config.toml
norm_eps = 1e-05
qk_norm = true
attn_scale = 0.288
tie_word_embeddings = false
decay_shape = "linear"
dataset = "wikipedia_en"
Each number is 128 + 32 x the weight over its row's rms, rounded and kept within 0 to 255. Layers, rows and columns count from 0. Numbers have three digits each. The size before them is the row's rms in percent of the matrix's.

# layer 5 attention output, 64x96, rms 0.191, rows 0-63, columns 0-47
102:140087129087122119161104202058132143137179072136152185104101088154159108087157101110103120163127151198166088117113067080121186172141102074123170
094:106099173161177140050122121129216143130067172150099185150111088126062124124119149176171139117130098081132106140139129103162134072064113103148158
092:093144091108103078143107134133009161119068205156072093115123144162157122145121085084150113098092098111136084120143137103168110122138173162167142
100:173145138174164142148145067101118102116164085117149142149125060078129160143143141139131124037141113151116169115108177098155158134118100145165152
116:098082211137101191093133077109092115087123138150097157216152156133113119136142103196139153132150113098177108094095146161109134164125138090083149
091:099150164090157123098151167168116105098122174137117175172110172079128145132140095132113180152096070064109098171138103159139122143141159117107173
115:117108125119103085090140149119186130160127146127099107150160147101031118139110161121115084101138076055147102139142117180160161165140145093175106
095:130113072101120149103082148123131126133136136153143150126216102158157197078101115146133126064162066154097132120181131111082148168145132106181137
102:130153211184134067125176133182161139097100171163114111181174059163145088153081124112084153075113137136106109155082116164101105168091138157148131
101:128080143154090140126045085180134176112176139117145121138118209092168151137107124084078130126130159122144230102120145092077113138182157115179184
098:172130138150130170057103127185128159134099120176153115176144126112100112099119074164153110145169134075119103114101130095115114138128065160076112
101:115177116089101107144096193140119143180117118181164162105108104117113134159126126109202115087166100089109149149133154092134102152171175173102073
110:147102142113127104175107142099103074147106207130152204092184107151142130141108151170171128122168051135142111149081145117164100093170124152181110
092:164051111148129120142134114114144130099188111133141086107130166106124147145120160140114070084142157123136170145105131153172132096114061066130111
092:166123113059138064183131148152159126075071146056146139161091112120141080114204096137147206112113135112172161205200097142136096122146092154138201
101:154144116104155126076137086121102117163100099096065108135056137154168129100127163130151133127171097071079151079069126158159085086105061131163145
102:177126114113155092100144076105130170077159114139152166107121127167156193134170177048141109114085120165131106177156100082159172082058096102099145
082:168122036071095133106110167130147167158160118121135061118142111145182147115089135108111093156148147195144056081124092126121118124177154079158128
097:127106155107165145126137115138140168144120072133137055192156168142163113054178168161122098135140110115079180073124154150155166120120091153127169
111:169152129174127183129102144124131176097086090121133124058157165119050123152149103063156178135117094087147159129167142121100142086082143207096124
091:122114101125140121129130097093157120169146159113116102148089114114111156142151129138106175106095122141133118119138194109139119120120164099128142
102:115110121104150139088170162151119154125115190110109120034144175091175101115121114146110122200102184144125156109183120126111070175142120078154154
104:089143067145124147138174055155135099150123132135170117101132121099134138196116137157132194164101137081086073130128119104087068190146125093132109
092:109100178099142119154056212150074108156135140145113110157133132181202094093153133162143143137117105096138080156124127156065106127109118094159149
105:067168133126110166128158115130150112091092118149179149091111108169181114121150134147092119193124126128078115118146173168158111105147134122146074
117:188119142152113066128172131105079118157133156165150133159090152102160140156111092117093070143152144179162112105126160131130164180131096207143141
098:063115172167141124160066150121130092092125118150147159067134160178102123174159110141165145102195171107153081161154098177080110138178169079094143
099:159138066172124073018078179112111094109100164116126167118166136169117157122077071141106129136155120085168107137093091113153072114133141164146122
096:159197106129052135101108138050190112147144132121046127173147145147143118154162097158142110134171189056135168095133111147197106090163124133127149
112:170179151119146145142104125135139106074192088102056082152096134132131102130121075118187163148134138118142167091118062163156168170095154067093122
094:104086107127177109101131024129177124184143147098109108158163131181130093160123166078059184151081157109136103053149126078110120060127136130122112
104:153105149173131110109175149080081145094145153154101160160096155148179141107141081165080123092088070157147160136160117140199122154123144133141177
100:096132129152124109155146149143168068087139100109074089170132160102130118138099173162066141160110118140173168182162164162087135078100156120165078
093:112160122132093063103117121134115142217127146110137140115122163103112090111137186125155052113114160144108148068124217153145123121095135073117118
109:076125157073167189106181182134147154165143091157113101087067111136115184103135161100075178196079131121197126145097112125111160123089106107169066
081:115211116151133145146152070232189119157090131119114143139163108138168137153201115124114124134112140090087157094145073139106129164109138140144093
097:146078100132113162153171133055141065186128153051192127095104142105070180104137110131131112132119150149139082120096174119085175112075104171087090
089:142136115164211191131139109104182176146141104156125119095141127105123139112128109128147096141187142157149110140109143145090102160079153135140128
087:114116086101063151135134071074125107143149098113123124115158031132079131134148166134158130112104152113139167154075138096108103127182150113141083
087:114152155088163144160141079145124152091133149113148129072106111125154174107129219124161138170082090130136153111104165179132154126200122133102121
097:112080133109164104122215118115134130099119064142125163174159124120058061130110163152093100139119133124116152156187106137056165120157118117056171
106:147145108146148113115113069159164144108121125080127111138125097142140126108128132163082165083160110089191146062168148115120143187091085156096118
088:067152101141141127137061099137080149187188110117107129112136081066135098221136055112163174133191148164092149108135134183055102145117126120188141
096:115142152081094105157040179113116138135129140124145074117100188118117138110109144115087111133197182124107093118079141122155165153144110129135092
102:137154206190179139147133114135122136130065178141134156129119091117156156062144134156137110071072227167186138128109089105109077071130116132094106
100:085130153100094081137067146124119087063150143089159108129081127080131130167116100137154067158120135163145110149203174131115147113118159140131117
100:081123180142171158131155076124111123102169120123122106133117181106106123147107160093146097218116068136144160110141117132083206114166118147133108
104:107077103104187146158181128142096084179155116110162135096120176143103134114122098093176105108108144159112154169140098141129165167109140090056186
103:152109112104082106183117127135150185136175120171121179104093154101157076132107186109108108083141153174157130104195101127125122133186087141141125
105:176078127172130162141149146113128164108066108129166100231166078125101050086168125165154099132040140189117099112122157120118117111157113172143136
093:202138149144104124127141130129159111152147149097191157049127131117120166148144218155181116104123141123124166143144156198133111121151124145114105
106:073175132085126119157112172113104125106097095143158156165147084101078096105110097148135159120123171106101153143109130127104161138094169172153138
100:099143117078064116103157112175139095138140160111117127150145186153132134145114094074131070126126182128107169126151069135161099134117146108086081
102:113124103162164107147102178074086172115102068117142078083103168105101050109135137192122143083178104150124093110114155174173132129125160076091088
095:160155140157036171134154183122098101151170072175128156188094146101107163135069136064147096103125095130089182168107077128106156105078116200146097
110:111076112098121124133117122131078145155120166094094135117118116126153148135115056057109072152138092179105094171100122089171094127103164115154179
107:112180134109174118121112175133163114110128138175157129140091130143109140129129085119156070131093158124063132106139087142168155108123209193115128
100:115209102172077163102076100148095134145152158153087113151141160146184148169136134092132155120087182123078103147121149126160160159070139144143122
114:103141080113121190170158113134131067171095063121082079113143135133090197118142145149136175121145090136105085114113107045130079083124092109105141
103:193129156188095145131106091207103149105053154096124085101120080142176097119120115141126132185145164099140163160040138095161154091149121135116139
095:159134093089041173167110098133128156124105112163145156122101087160170135107139098150105204123164100125100103139078132087113086114158106099046134
086:074083156137163129126131160189121101179156114096134102107147065139119202132131155094077145136131114120131071123144121132122133100142169159143113
104:085124131132106071115176136083141102100120101105063103099169084153072116103066173161132108121158147143147086129152131105167092130091075111139125
112:205143100125181101152150128117115139069170138139190174102184130156116070162114145098093215145088070208083126195117150117080140131198131120096115